Weights of a small transformer language model: 160M tokens.
Each number is 128 + 32 x the weight over the matrix's rms, rounded and kept within 0 to 255. Layers, rows and columns count from 0. Numbers have three digits each.

# layer 7 attention key, 384x192, rms 0.0947, rows 127, columns 0-191
146098143125176147157121114095160170092094133168091157133091120113090142101137107120112129129143114159155152075099137185103124127125153113154156145131095137096091136087167120101084140112162115115099127096171145140135182156166119117121145119099150133149151143156046157160114160148178146108108154113135148105106114139150114177123104115114127135162109115101126106142136104111110131115117119179108133127174124126141115136136125127114151155134143125137148156149127152161134129166116088151103107141125130064111116144126151096139098128130137114101130126092062129134121188096116095160
# layer 7 attention value, 384x192, rms 0.0787, rows 64-99, columns 0-191
087140119138160118099143132107136113121144085083101106159145117138125136142133120106079122180133102122113139155108096127065125090126108162155118144140143156145160157114136118168113137151113124107096134129120120114138101112128136100143154135111122143079126152143155148087117114147147115158097145117178080132102144100120187161101108116143153124139115127123180176144104149125113140166116122155095098144127109084098149171135139124098110110091121146123068151152124123120133101089142151122143121197122124133107131114138133112121131119154129159122156170153140120165131124106057187142
124146127137126143075128075155126117108119132105104084114116100131157143145118133139113120130099111126137153165169123117152123092131121160118134143155095132166126132104130155160100125072087116108104127109164143174106110108128134138124143147117110128116096167077134108112123114131126146135116133122154082130122144135143140137139158162129111152125143088122101115153116166154120092111118087091108135150144144114106138135130129115124144143111126154112131105155134144136117145129095139164147103113133153158118145140125132092107131137120142150149156135148119140149133115131122121124
140118124139099090138119131139139089087130145063164123149105143145118093090174096171114158136141142170106120119124152109138140148142134119141116129148135100105108172074101157137133158148094158144144116106132103130148168154105142105127138126126125156097142109140103106141147142138061129117108107129134208124128115152085133131121141119077131126124157170121151143088131138143129114123127092087125117127105101147137145133168122108147116097135107111087148150127152119117113154123101117162137122092150116198136124130171126114170128135134133118103119099144102101134128098138146136145
121138124092138093117149129124129131143134133113134145112125178131088126215123101133103103183106121103076159138114106155151104158096106173103120147097108174103137208127130127152080123112139152129095150151115090155135155167113115114153121145095138121096119139161137141126101137123131128139138114105116124177130120132138134107136084144101120121157161168088119085148111145102166130165092134140128093115158119073071124142090107169097119120131115148133126133144097132134129114148186132139141145158117105139125112166122132109151149108111142135093122134172121129123090155142111116138
106140130144164174139153157114113149149121136065152112119126114138098115123106083167130068132148136153112107100160087110104042120116132179148119141175132138114180091144116136136166144152139104086096135112135108122160170090199092097153174168107118139125104181129130141130161116134102102153118145103189151168117123122079207122141089088140106112154139135155123108133123169136170136169155139149145088076146182181084071141141126076056089128131171147080145129173170106118126104078100137129147139141093098170145142117125123112109103142139119160098122187174116122121200095128137132130
079123126083160149134168138137139180131135110102142146112132103142073120172148139115139122172137110182128088091116121131122097139098142163136142140153160132094157137109121105115109153107146124080131104115112107161141144098094101110110142127109124164106113126141156142163129162150095103102115117087133122165107108127157159123134081123147096095164124132103128087139104176139182152156123158128133088087162114180161063072117143126131128095132141135111112124146106135115142096150128122143153169178110105181145129098134085127149104109142095149060131144139120081118191140108146124156
084154130193143161088151104137116130150093124111144122149103105122087146131084119127100118106175134099123132158130134141115120081149101128091132119132101128148145097135150171117152108167149122109123125163106129134102072128159090133152122118106141099156130134099087158105101103119176116141099158139153088101163110116130132160111101137139119152151110143162174122160117154145092128182123136157066115129156106142097131198117140159089097106110104169092111145164186104174112133082116154125136116146108128145127122118168148108097146148171147122140143092110130103142166108138087139112
124120133103117046123121117154123090107143139132105159138157121083170144148119146097163105109100113127107144139118104071067143136109138124089118127122146089153140131114115112108081116126095139123148128166126184158122104125146124152137107105142128113135104158147149113160133128171113159129119135106115074151133143122133091123140162134130137140104079118157120136144149121125127101080127112146095119129137126111184134126125156135148091134117163189169157121115122117136192090128089130101156148137111155159150139175132109131160134130132148103087113092118142135153090130128159106109
088158119160145095114115086118143132173111114119128124151132080136120118107161115104152113181084116147134119135107145104094160115122122130097131089152128172142146129100127146148117138116134177113130131124114121145122057088137134115116154132112149156090125158123151147102110108147126122089090137117157105104115128132166176129102146120145142133128085105111162151134126158139128129127144127167128159122139087086174165148157131135187081201094148111159125120133099128112179120096136137155110152222140127135123157115134133084110158109144138092149145128156114136134139139134092156140
092130121161151128131147107131153124162130116074170112175157089127083127080139141152162100101143148165154148152146109128115089105155128104098112113159098113159155097091136157132131118158134128109114123139133147127126111100160097103116140155115107134146119152117122114102150098145151115132106129158174140067124134114062193123104092118169123103139127121156150137144130156162130133169146138154099135097153156170117101145154092087123091142138128114064102115179128102143122127082105146154175130160111138174137140077139131111126123074154139162149118111127117093122170084120124135123
162149124130128130081119104108136111118128139136118106137109113110137165098108108149117127151123142100122165137097147136143079118144094123105088131144094156142117105151138167166136106154139138129120128104125128108136104134131130130131149176156118115126135122113096131125145137130110129138153134132150149123108147115127177109110110130111117121129130125148124136117132120114102139159093136135165117118088126148101140152147120106089142147100153097115169128127190148121114155126104124118100135103138080134126153177094140117104118157125109122160153149165128140088091101150163085121
139135137121139142093135129086116156126149100142182080110138127135169155111087176100136133123147122116085106122129104115085152078084108154169128147111158138166143165153129100076154141098156106127130084159076142129132091092103115141148120121116111153142108099108163128109123062065153125174120133104119069129171136097147134129148152127156128117108095089106125161125133176099112080168135150142128102150128205123121146165120163103146106100108130150119102179138152129139124148137140131101179135142134118089118172088112070127067122140131093128144099137115155171125111120119113141069
141136130126123182111149145098119103118134137080163148113109142154104107131126115134158108095152127167096094102136097128158105154152085166149139120137134151051134135147132101154132113113158115121132113128149136163121147125176056128125155123177135127141132165177114109136150148096141096136134112133118140210176139134128158155100098095169143135153202111109178120152108094129150129129126192124098112117113135162074063094100079147058127043139081104104111158127112087132060139103123132143148111140141141129124082111152171133143133173118113180097113128121147095136159123136149141138
081151128151138139105160113152156129104105118057153117138115099126065114140180137137159132157147138135111115145154133103101123090130141133082133132149126111174166147120161176163098159140127169110116124141133119130116128131133113075155110110115137135151109169108138162108097124168131128125107136119123116100106095109108166124131094139130114121146119146127151135147119178143112143137131070145129093131164062150167117159161133115135154114085133176084078122156146140124145125096116120122159175140129130198152125126199131097149126107173133106107140123162128117122183126123073116120
131084124170106101131096124148146130078150139113156158121154102078162186192067165118173153103123129121141180104125133133125117149112125102086097123071112150122122087182117152142067103127129113147158128152171095120098126141103117140131117137132148064143120126141095101118139159136173104158134136123146129125073138110132107113061120162125140145124147106102090175144122099138150145136110116177133119120171129199132074096117111141127122124132097143093096163141127119129116131114125151097164099107142149140144111116162167081155123172149097162061171122114155155136164103118119074107
124133126142186118119135157124124152131121100105136142124115146186082101138127086196105067174107108160142168114166134157183127131103155167141107179182176159134162136081123129136145148125075141097076123092124077131135180130133141094126139115113108111113118129103143113102106132122125151129134106134135149139099099159110137122095119137108134132116134161111091083121137150143150162151101124104170126101141141093130160119131125140149151109153148135162063116148156152115129154095117113120105085160110113122139118105119142126182172133133169125174146193164126111119129113126127129129
114122135078154125137154186121122150137133125094159124072160115128139117088125152162136141124140139172111108108124092126181093104114117182193070126126169147146175146145106122089143176150106106106120138096110096091150153139153067106147132129145084177095112138119149088163123127121060128145160106121137155164116097127116122110134091143173123112130153120152084075077120169143187151167119144120158140075132156133118084140119066104124141069149159128085090087157190125094149112141094106117148093139124114173148116118150118095160102114128136169115143133133124108130131111125125114174
035105127133105149138125135102110126126115130146096129127130128126119112162198120099136163120145102145140123126123163145071149155127130111112161137120117113131105112079122108130161151126069115096121173123141153118094118122123140143106107115081166142106129139116110121100101150174159161096105128092146107099123164112130146152129144110109112139130089136146124158129140124118105125120110146131080120149143076097134143124139221127111150148159128083168140133101091112118191109137128121121089195161153147179148129097146118125184106115134096129113146152138140090152174162112164141133
124139120187155128141128100103150117116163131135107098159124126118126129192087110113117151128133117121178135113126129138084116112142106093082113135131153117146083089159130160161060143150100119137112178150104146112118056117084116179141137124109128090112125113145093137081138111139168125141107152157149090127143169095142138146124108123141123112137099145146135186133121104116087098113116105155071138116140096167128166134176170085139150135120104118092158187133158115153107127125098157101122138125125109148111158130134160139121094113156142139124133145134155159110132147114120157108
123149124162146123127125115131135137158135066145092132146120105132123154080100121125124083141064122173155130105136139105082123121120121097151172139102146163133131154092100146099133146153148119112100140154110125133141134094180138174081151140113127139103138155044192145169129086108117120072108144117163148112114142103159155110155140085152114084085076108126138079180143133157130098148152172128100119134105172121178155110118128153141051134120122136179143116130084149088114125145122133159116141173122162130127183146118129116126145151147131102116118118094113137121102139120170167146
137125129093115098132124094117134103086139136157175172127166138099118110160157137113144134108109111146108109113115152120106181110104126105058130097083131104110101157093106112107102139108124165142118124124083135185112122136113115170117116115156147126130139116179094119144174152117104120114101121103100114163153130173173122124144151154121149106122095151125104130089162111127146120086146137147124148139129131115111124114134128141196113128156095140076139142086070112156119115146167127118155180100151119163123116180154123146167132126154131087077095132107107140122108110149181119127
122114116169122154112105117140128110149114104138083114179132061123136141105083145120165147145147123149118155125108156123080129114158142091102116082170079122158114061140125135165148096120116131128184144128157132100118056107143191132122151164108142117122136139110152127122126136147182145114101150121158107063087138114166171149103172134151129144105123109185144160133103125140064150165097098148112133136106127116132119139153157074160098183137111109142150131160114125136167134097138127085140116144161112130091180118107135131103133138147124174163144094140111144151127116115135127121
115148128161145136126091059162148107112140100113103122160115125158087096104088113108095122157106104059171144104131123112101130149108131083128109111140165145135134142131171151172069124205101156131151141144092135107121127136157120148148144091159123126131108158111150123100120142138110144106132127147109106167105160115141129138096140082110155122136135149139177145124156139129143127108122116144101178132106059117168180150162125131086182158056147132173122145136102149126137152095111124134093095158161084154151142169111165129128174143115127128108123149122133124132117128146120157135
124129138144117146170142102148132126091114149087150129123114138159107115080128175142154137097117154171120076092146113082129166117129167097141170108115168129111135129134116105083100143144159110106130120155174157119124178112140118107113090079162114151134111151069171107155171105127132122075126126117100119147194138106124135142114121123144133103123141126137155110106122130144144116086158115109089107140078200182182134056115154127143115088084135112103113149088081139116095121142111124167172134113137172122149099153168136123163164126176125122125086094089127094136156114133154162136
094141134137145134131156147169137123103150120120141116151127129142097118207132082134076134144162116086170152132161131172171088115133114146104113173142119142122154136147150160170104137142088159101140148128132125145098150173145127106153102140122127107145095119134096165144092109124134117142128122120088100127075125152068114093134091123127114116164127156064125111136133150132139146171108116122099104130182034127119131145156133130087149100122089161074085103163158146101136130121138135160131149126132139175122109107176146111125121114136151101083147145126136092134153136127090134166
097124140073147119125152160143136109134091120111141122106132103140108093104186189123154146124110146124117119172151109121146123141169105132127091137116133119097160130131132097131139135153129138153154157153162138122128216103121110150138094103124121153144103130108168129112128153111114114135126122128092124165105120101083111107124059097156136121129121115129148067144117152127189147085150122116137118128121141146163089060105156181117145104115085159143073148130061116096106127159201130124179128120116143150167087068160106106219165126148117149083138174111137126135168137149136123127
079136113156131182149107133112129125168109122051118141137117084129124122106121115136163119159149142149140098143130100158104054129174127129133120112165121156126172065136134157142139128159131101120128129132131124086148120104171114060117172187125118127110131194113119104099116107134125119177113137148160154092093144122074213149090090097150116143148168117184121146165113165135117144184133131162103122099128140146111104136171139103054114163130118135109081138198157113120112106110107145131153120141121092188117154096132156099107123110129132182152155152115103123125158105117125124139
137152117159123140116138103144132118149127118092127122141120116134118129164148079185130128154156125135124122197139160156160067084122166152071105132149083113164114089154132170179147125116088158087097130094176108116138106145145178094116115190115136105121105140092090160122113119151147150144131120095157118085099117119127150134134128164093104128162132134131104131147119132137106142171116079099152101113151091122139176158152121119132142173125139140067142084221146124157115157114099127169135149097120124201156164115163131108108086126154145116145156136149098110110174097153099063158
126107142138103105133145119135135099089163121132147093152173104086126113177103144105173214036162131101161118135128101140086161147145115084106110124075103108151117132126132141111124179102163125162147122144121139157099125150128089140157112127147143108176131106157077137142146056135148087143138127130092110103168139142118085089107139181150123126112094149067138198110143108098120108129122133173101156117151087157141124148139127085098120074104090139054107150109139137150130123091112125105172138100140165124103101134147147139139113129119101091108119104075160156133149137114145120125
105168118148121164125145117152154096146148104068134076146108098148104118133143140138114128161161147114135100165114119128071099094131122108094108124141127157180156109120140160154148133151099130112109117131103154097131054102127118097132154179110134134098109160123130139099114080134125116118094128132115062102115125136076193142118113126158133143158112132133138126150127187170099134187127113145064114142113085117134166186160167119103133130101097159078100148170178121134097106101126154122164138151139102156140130115170155107118144134158132149165157108107110126133157089136101140138
124116133095118098169126109096109121155083157134122145138125084085152123155142156119170206132150137128137138188128104142091120101133138177102106086123104142160146182172140110126126122093134129094135141110172119103136096167092159143115130131145127123174113115113142145102139176148156144139133102094141074117101120134177093150111114174175127127138050101130095165172133125120148127141094116152145151148114078098205086102138148181151195178071152111133131129165144102136152138137118141149132107135124146146119150145163121109107090054136111130131161173156169156131165151117140101136
129129131161115098117142176126139161140120110113119148130087140165102148164112132134077150143157128128172146171122122153179135137122080161171115157103115186157172139139133129136140134097106094114130174120142088103124138154070129091143109135131143131101119099095147136104089125121177122166156112133111092099142132121105126132118048149154141130109113142073132131118097154116126138179111153140119117133116091148156112118103119160107182076114120101124050119130183140117097156157146124119120076143091120122138087107150189069126169116144131133128156153103177133160160171099061138137
083114128140159152128124128145121107139103107136056125116136087100131117194097133089102164150132105067129122112143138120053143137140116144117128080123134134129113101165130118157110127100125135101167173140156164108110081113138173150146147127120149150112131157127137136119107137123111060152121145139146080133109160084181085152120129124137148145119074111186146162151143130099096149090152096164099144156118104143114117122152183132114135159076132138127117144139071123121178114106113156132102143137138152156132161125123137122108121143142136164110154150153158155150187149106089081114
168121139121093080138099149108094135112156148159133144138130154113136101100133159123138137132068136144125127128118130120142219152125122099140141111098163098118107170115116097123142128101105161185124126116120140137115119141128128152100102084172131114116139101166164090103126138128115166068111116159083136151125141152173094116148161112078173136100144124128115149083143092114115103081128136102119169123107130090140176117133112162161125120149106091181130133067090150144115164150175123101108094106137130109149118159096135156152180128102121110140100127122141141155095146149149149126
145145120131142133137137117128118126123108164110115170131074149123071126170124090149135123108147123131131129139135103117112098110092136125093118134145103166088136138157146121094113115151147138098118111131116080139100149168143111148120116059119140095169138140087120146121154122147123139064127121066126107141144112115183123171105137166121110127154100132085161100159126119135112125128102154091136132138145083091145103153131118187101174071120108158109130104130125104149107112115105134169108139143080147124108120155191160172141126121159149115111118129143092092124122128131136139188
113113132120117094142147112092125138114167080113159121148155123106115124093152176138140131139095127175107124157132128091062143109112132128152138137117148117156128188070102097037137167115092118145142128140175144148121115118113149109117086102128126165126120073094127142170146067103129134126111118125124069099162121137143125114094178174144138128110084091087133139081133159141106073138131101135103110134118138136151162131127150111177112080109111111111155150090141112121155132151148129130168157155160093140141150076149058087127112126151105116137079146127125125134122109111126156093
# layer 7 attention output (transposed), 384x192, rms 0.0787, rows 64-99, columns 0-191
129163115130147176126115122176161097147118096139120134134120119147110105144104134108180151096132159143151140075129133104157134118137107141100115138087148165163104134130111115126144072135223137106130119141159128137093179107140118133103142062122120147151140077136098094131141136093131134155160121186111120158101126171124086126109158131165094143141125148113117119118146065129168116123146137098179121104100178149098148122136145170153144146110148141114128171124103153156162143157111105115137131113131109106142146101149112117122170142137130114134107115122145135123077113162110111121
142213122085161147140143159160154111147131114103141101132116153100119149133138134122111140132142103140137162082110112115164154125131156117133141127126115138131149147116118123140131116154182133143107140138123159136136133111141126157079108112110126121150149104149114103113146150113125111138141117131097132128104104108121095167105103124094143142144111143148115133116144092132143145161148152130136124129095139127138101127128101154141122131131107118143114197146133114144167092115157128100135130121100131128136146162111107131142121120130147123127101109147105110114126129148139124120
128086084093114091147139099094116115127138155177120132165122144149150128137105135101129175130151124083155167125131152124134083134094135118078121111123140116096168124142145095113142149165101127139138103138132116164129105087113092131147123123078119119149135164133094150119096124129127142091149129151132103123115161131099107150121126128144145126170105113112132109157125123117121146114127138135142114120143102155138109148094156162121140138139129097148129094132114099120136142101126103121140117120109158105141114153106143118144146162125116144167110148119130140121116083125109109169
106106122126136163175128160135137090158150138151114128113124096084123120094150134095141136107123156130108156127134129085147116119142113137165104139087137121122133066138103142138123118082139125085137123132142117088110131110133133118111167145128113120158134158075130056098156133132147145110071127120122125145144124098114095115144163124185111157118071115104122128120164109107137139087125119160128124128089145110148147138136108138153120116164128133090123148127123126148123184086089111116118132174108131112150152092147110138134135128104105152116152138135121116110171119127127089100
160100112029145101120150109141118111102141126138160100180176036148144120143158108119132153097162137127126139106141140143112190102167178136151123157119126131160107154105146117115115133106144146148163096136152180133090151113124098147136136103128150162129127139128118119117147101107135122127156119126145106171122089137156050160103154140155149149130120152110111115104172105115123129128149102133125127118121175147102112144088092131158103137082171142145100163129138174149168184187118096088164094113149128115060179122109110139151160147140127152156049123100124148087099114120094176114
167035158091143159114121122106115131127103099131139105156152089113164108111133108120148142105124143123123119138165134111105120099166144128179127109087149104111125112142134126127175139147130143135130138148171147112125134114128099123116142131101116116137136126157148130137124090112112154131139129110130088140160145130125109121109159127158122132125130109080118128123192088107165136159113115173180145138111150079123140138132111126133090105129148175119107141140144160134175151161124049089151126109136105094087144139159127134126142146128136193123134149112140184086098132116102116093
136223081099141134143094137139167128156115158098127145164107137119129139107152156137124156143133169162149144129090085104122163116113111143145104139121102126166076173130134113144145098164156129093120084088118132144107189137135147139117135093136109145144082106142157135126189121136143117149128116172119140131096080159131098201110173128105118126122146127122106092135129059140137097117157118097173146119105157133129132094104121125138153158134118123125107130132096112111149142192123127113118124115117099133112141161119103125153165127100152082142087123155141112124091151148134121139
135091157176177178096089150121102151182142116090137140100098155160081152110094135122104132121108106146154109133124136136157115114101107134118152124128114156139150119110125138117151140135166117103131160146130139122135134117120134138124139134155118088134125111127147145100072161126132105153141143125146123114127149108130178096113118124095144121137133135110142099139082155095145150154153130111121156142088124141083148115150089119083147116129139118123111145137149163126114147132144117156119105155186113109175136130100117163140137150154117150116145151143151121131203146108116147112
125155033127162169084164136139173136103103093105153104142123149148114115134132131159134154090131118122165133121140120084171109123133109151099161125121139119159112122117133132098171079184164114119103116165133173119131191140104121107128095072126121083143132098140128121150144131115140113158178116171094149128093145130136109131103137161133124101124101156155137123124108058104139124146131140097162126066128150148091144104148121166124155105125095168126108131172131126185132120150102095097092113082156103111168100128133100152137143141155135129117129143144135151136101123165108108094
158208072068128119094123090114153115086103101130131106162132128171156143124120122105110169110153124118144126131148117119100175117117138176141129148117115104157092169100149093092149101166142127137122096117151156155130156143094115155136112067108124124149106130149122177144133103124113096127132107171119128162105108146149068148112155158103146139148139174122104094119129076150122102172131100102140114129113146161124104121116143148148129135082105162158105151114117154122158136201121125091127116109134134106106136175116132132152183172148116112126063133153124119107072154159112154112
120165107105129123163137140137098133136162157166121096143136136112154122128117115150106114121140111138118129095142119136140124117114185120097132130122115120134126137112127139153083128085096121151116099149148115125093150130134113145154092111131126134108118122105116086116147114101122140136136099113141108160112082140152108128151150143094155143136105160139112121095116131128110134076143138114103132086124139168128099128131124104132133147112107141121127115109130095145128136105150166107139110152127158167122148116109120121140137131130152137139112121122085107149140137133085162127
128145198158176158113168153174112157131110101098104135099149092118096092091147141125102090142114139174128147102127144136144161100181145139133121115098114155133110112114117139136123090122166114136129159095151114142119141139164179141112161130128157146149149090162116169148167120156126104197134110128129157117162121156141108140114132119169105108105186123141118122134098126133153159124087181083159127174153122152127106105142119125092147128079163118088141104096127147103144106129182168139154123082140148121121104132110155139148138118121165092100105106153089117140122148122120179143
118099170112131123185148103159128119095137115135148144155173098127188118114143124098127102132182144111126101141132121135093138132160143136198123128131103107154081118163121104109167155122119129106118092083159136107107101115134149111130179115152119121132125120101130117072114121153112154141130166095165100098067121136147093148144146130117140175120125148119086083119139160116130101107143088153153104146130129128130150166102121119142130174083180118147080122145111132137161194152167115132151160141088104152104141119110132107117076145132168132133088102122119155122080129147131107116
163124132065141166152101103099149130162116122130104123169110140135143152128121123125147180114120152162171163129130136095158127091104105146119083148097106135144109134095130108106186110165172107136151103128140154150148181144104132150106109102104112132142128125159111140134185110115135152115141131175129125143126112128136069173109147140120152109142125133103133100148153035132140128143152140134169140113093165128123093124120125159140151118134110144134125123124124116123173138160122059111116083117114100103108150144099128149108160156146097144125104144114144118096105131095109099122
124194158122112149133078136113109150153155127120109114079124146108112143125122089145144106136091150124131095118176121143108132140099142180157126071142133169161100157139110106112181115093102111119133155147112146115155058116135147159128099124132097131149138108105148083118132118104135164144102153159120100099112102172155137136175096115129137160113145111145130101117160130133132116140153095063086172121108107136153107128103142134133140125122115122187195152064112131135122184141144128122107119166082145147126138140109114156149141088116123151116162133150109120150142138098130131137
119135117049109116135131136119136074079135163151103084146148117119108128148143166075124157070132162113153126117132130131136144145155140138120117154089130128106141132142138105121108123142134142128153104164102109101174149091135089108094124110101149145156128141144101115146162130123102147087138101100122158157116146091119095103118102116141126142138099116143177147130159086133112119125129126151094119104132134113151129139111093141146148086152139111102165148149113122113141144111097116130128142143111153131086156111165101104114152111150113131128138089099138150090106106099123091108
162058203065121132146104100123123112078132103113119094173190066135161112116158106081116101114146108148122109145162100127098165138166172109130115087128158121110121104106158064154143161059138139118163099165166139152145102100135086165145131111120138150132131126139120140133134115132122133100122147108114171118145125105176108126129168080132139123153130136094155156110161112173151140124122165116110124151152131145154140122115128145147071128112151131130139132124077172147146134145156118076155157124145144114065128128102137089123136138142098146128079148071107158077146130091119142082
144153095175074124076140132104169155165119129134117136140115134140096143190099117165159157132147085103169173126119147132144117096132084140105124163182152113118161083141144136135108130169181124140128152146129153151093150117115139109135128160151107112101141076143176141148124135126103125115156128154114092133150131156115141113132109153122109119132136133081156130139167118090129096156136111170148171090111146101096155083153126124136119103132123132141125177136130117129123146147116118133154137121111101094126108144199133152090096127148139141157155149121151158131106113136112112104
161212071140124155102080154131114155174092123132074149146099121135132151124076137145162113130123146132102091081095119138173132124103139183143114124133118161116138109128125145118143067178161122118098118134135110133115148149148168131131125126128130155113111105143134146141110101149119150148147098153123099140129107188117136144132118157120114153120126148116142092129150117136123121145154129158156168108117166160108129102117148132087166147124111133172121115123110121142159134180118147146143119145135124139131104147140087155145138116145133127159126130150119130172139140174121156177
135094119133141133069168177144144151057108133120163098082135144125123125175159142164087164082112139128150103102138106143132153123128143140091159185102142125091096116146124133116126132161118161118111128151107166104137181146130097107129153068118170112140109107148120123106102150128150092169160121082094098166145114155126121116083146163150130103143151127135138134100091117120114132147123136140137137134140132134104118114120077099109137159132106163156064106169149138141124129159154138140105119102131123093141125124124100138188119144100155137150119084135132144149139150217127101102
118089115143163171113153124121110138185112144119099130142104125118147145098120134147129130161132137107151139155161110100137094136134148172140155102146129122106147091133125149144179132149121083126113155139179118106135142097114123146154142145134103085138122137126159159112058095167102112108118124127144127092134169107079147124171121129139088127142112120099124112126101169078116121124127142141155131171121100159105150134152135135071144099136139123140095072140177114113143146118129091157116116149133128097185099153108139137121097128120121154111144143177148126153166121135107139129
148227066145128105091112138134157148147106107100160123131131191169117161159112142137126114117121118124150094098129124127117151115108129158085146134158153160153097151132142175113120124143162129159091134151127151142105176154101120162107061121120108125117124063160111116152138112090117092189149088168094103106108115137115149135091097138117117116149144143135111115082139107155172105144135122101119142074117115138106115102113133153135145139079106164155135168124136134145121138162101143116128111093138145155174121138115134149133170130126150103110120152153122103160081130134109158148
115169120136125132133117138126112111132132157129122156158090134113130145166120126141135144163115115149147096123103143094160113130096119151076102116088081147140153104129093122080145094101136161104110087173142134108177147120155130102116135076141141132124136142112087112117122145119135152143157147095155115122112138129132127107121130161112151136096077151157147154137102087108096142086155103173148148091151158134092177143127127108114152149161129139113130150124133117180122126104076139138088117150115111098146121107138091114157155126185161140136133124136154155171146127154082111129
139100207094119128096171093129123133088120135121141122144124128152169133127139140138114143133111137156168127153123142139091126121127136147113124136103093130115099160114140129116192183159094133121142104109143166125142103140126105129160147107129156093126160081143105178122073133179146114126129142125126108132127124153091124139101090135116158130111143118118100095174097128138117142156114101150157116174179104110138098105101118122106135162124144135181090085169148145104137105152161158160139135095135098085110132141097129139129096170108114119124134117114156150103088161135147108123
158138105100125155166071097094157132164124151133102137149126140097109138134121122090162148154153154104122139137111095105147157138108126112157077103090131129127145101109115101093130085129142131119117099118129092126151144111131143120098130113108123145151121161136132097132178137137152158059104140159148101158139096095126104153106166123132115152135115127126133125145148047117129107109152099163155152145079165097153135125121134144164126120187124127109141159124112107127178145137107058105108127152089117122127152132148102137134161125109109161138116128094109114104116128112116089117
119118221104075134127155077101099153120131114122117131084096109158140148147112120091163169112164115147142117198143136094099136114117132113114168089068110106112125134150117109110199165116145136133147118134141176105165088152137141113127169125108144085151157131130130133160122137124139092086114106123153146114117133154172122149152117127113131132115140063118095101133138099089151153158091108151131172175157118074162147159146138106177108123130138173142098124123089128126147132139122109124130135140124111067120148154132126150110118149116104121161114086105143113077105136133155103110
139249067088110081113138114128154113080132103156146089189150117167166143158140127113132127071165122110138101114128149101096189110110155167131111128144122144174071164109145116111110117119170161155146086128155148158101143137122109171138132075143132140147127104140126100156168109088123117111154122161114121168106106167164090143110142171114134126157112144137143133085161067172160121113130104121139135090128147123105099138111132144201092149091135136154154179103098161156137158171124118085132101118139149099133159142104117119141154165161137099141083143136110115103074112142114174119
141212056054138142167105104118173135141129173151136074179129139114133176175133128116142122133135116124147175106129126114143155125104166127118082151162100136118113131118151125133126120135154131173152098150105139137125162101125100145106071145089103126132141138145126098145188101080138133106134094133103133180102081086105107153111151150120127136177103154133109102119169084167139125141154154130107145106075133107128044087131129166128131101141091148129131167120114096115198105116112101075114092116123123131102155168123090134136164141117112132127127152132106103098086150111129158113
162149186168120124129042107110122164145100105118090168100155151118114116096089092114126103195127161121083133136133121148139132155105110140129082113145126146114138114089122103091133088125114102103131163087157098148134111143129190132108117099149089142114125145094154173126105125189162158145110164175156107072142121132118097146173116097130132114104149116105129117156107130106147118127113095101156145180140122160148139135127148138125147128134122124168123052070141132100147130163132133146103139144097111108116106121125121138127109113148128126099125176163117079150141148093122171109
150247102095162140135100095136163100144105133132132104200131156174122151151136116095156130101156125133152147128110124074153166079113117179118110102103114148128083148110140129125142076149216164123131101128170127164095194131124132154138097058121110126151128087158117127153156123146122122141117125172138133173085111146151093194122156143118105119137120119114099098123113033161146117114145135117175125107106156137114098102107145167179125149127130150149114146124099117127184128165121104100140096098142135099156145167117105124134167133116161095133079139142132096113052145146117137152
150171148144123161110100138103112166136136086110120125091101129114156132150125098127161101164112122154117142144153134105127137118096130093146076141133111138141116091116145114157138109139156113166160131118163120155146123134140150111133083159113117093132157116125142114190134131075135133156136130166099148105087162107111200112172137120099094130107171143138141100136187104151169154149159132075110139110153123104104142132175120179156097134123118175120151150116104129156156101112151117087112143126165088124109145125128073158083094145149088134111188159131097117125147153093129132105
144151177109113148152073128106136093074105127147118131096156153123117084112129123082140118137113186144097110137120113102125128121126126085138071124108154125120114123148129064133111114122142130108150093128138103118122106142162133094130131119120124153144124095124129102173216158130130147091092129162120147112103089171153116153141131125129123127112167108131139123155161054183158141126110114082105121128141155096172146135128152145172123126173097131127162166112073151128141095131130160136126176136097149141096149103154109113141097103094091097172176098099118148097095138138167078128
128165126163121164111120142153111139173121089104129172106091130146112148151139119151201093158118118160151111114113135092158126117122126119094140147194122152155122101159122140143126110133173112152119143159112152124134135152140157113101115133142119141105167060169158121127141119072157146159182147125123087127128112142109168151117093155100120122107115137120137144117133121108171117124172113130154164097134138120110165139153118116103136127142152162167131166146144125196138158157098124145113094100131088096120127132121087167122143109144126104134145155143124119110143132159088162133
091080126192120125090166143120127101122141124130116153103095164138134133132123119119124113143132110119139125150126145129151060152122098133114165118158136128129156089155133132133129148121121117105121153151118106115150097113120166123131147155126136108133134161113103135119085168139117113143122128088141138062133179116119161083159095121148118116108128117146146145153085201109101148109108163153146109138150100142118154139144138120077167116148127095119133087111151121119078107082132195181137125161125156142148083105120156132138072111153146114126171094134127140164156101155135085136
103125103104109122142110144118170145108131179118134165180127132099146112152148127161131144167134153130139139141138150129149133145110111107162073168115118143146111137126111117146127122167114126085153104116126143124139151112138104092116131166147091120133094126100107111148123138128146147133116118122102126115083139109117105135129150076122093149126111122108120123142163099108119124141151117123136120137093107071131145124122088126124113165145119113095099104185140125118157160123127063098121136171131040166128122109145073121131133122112109134126151125126173146134143172106146061097
138101164138147151090131117129123150122095102113099106129129140161108128116108103124102168121129137129164145117132138141148128097151126153118116135091151127101150108129143128093150118145185070145126156094153133145137155126128116115128139091065115091148157081155130186154113136174123100158135107169108163103154151128085146120099110102159139120152173130119128126171123092122153174179091156100152109145159129123133125090130134132106153124116165128126099064130115131118146117148168119124144142077120149075128129161121171156142154132116132124113136147147120139105138166121102153139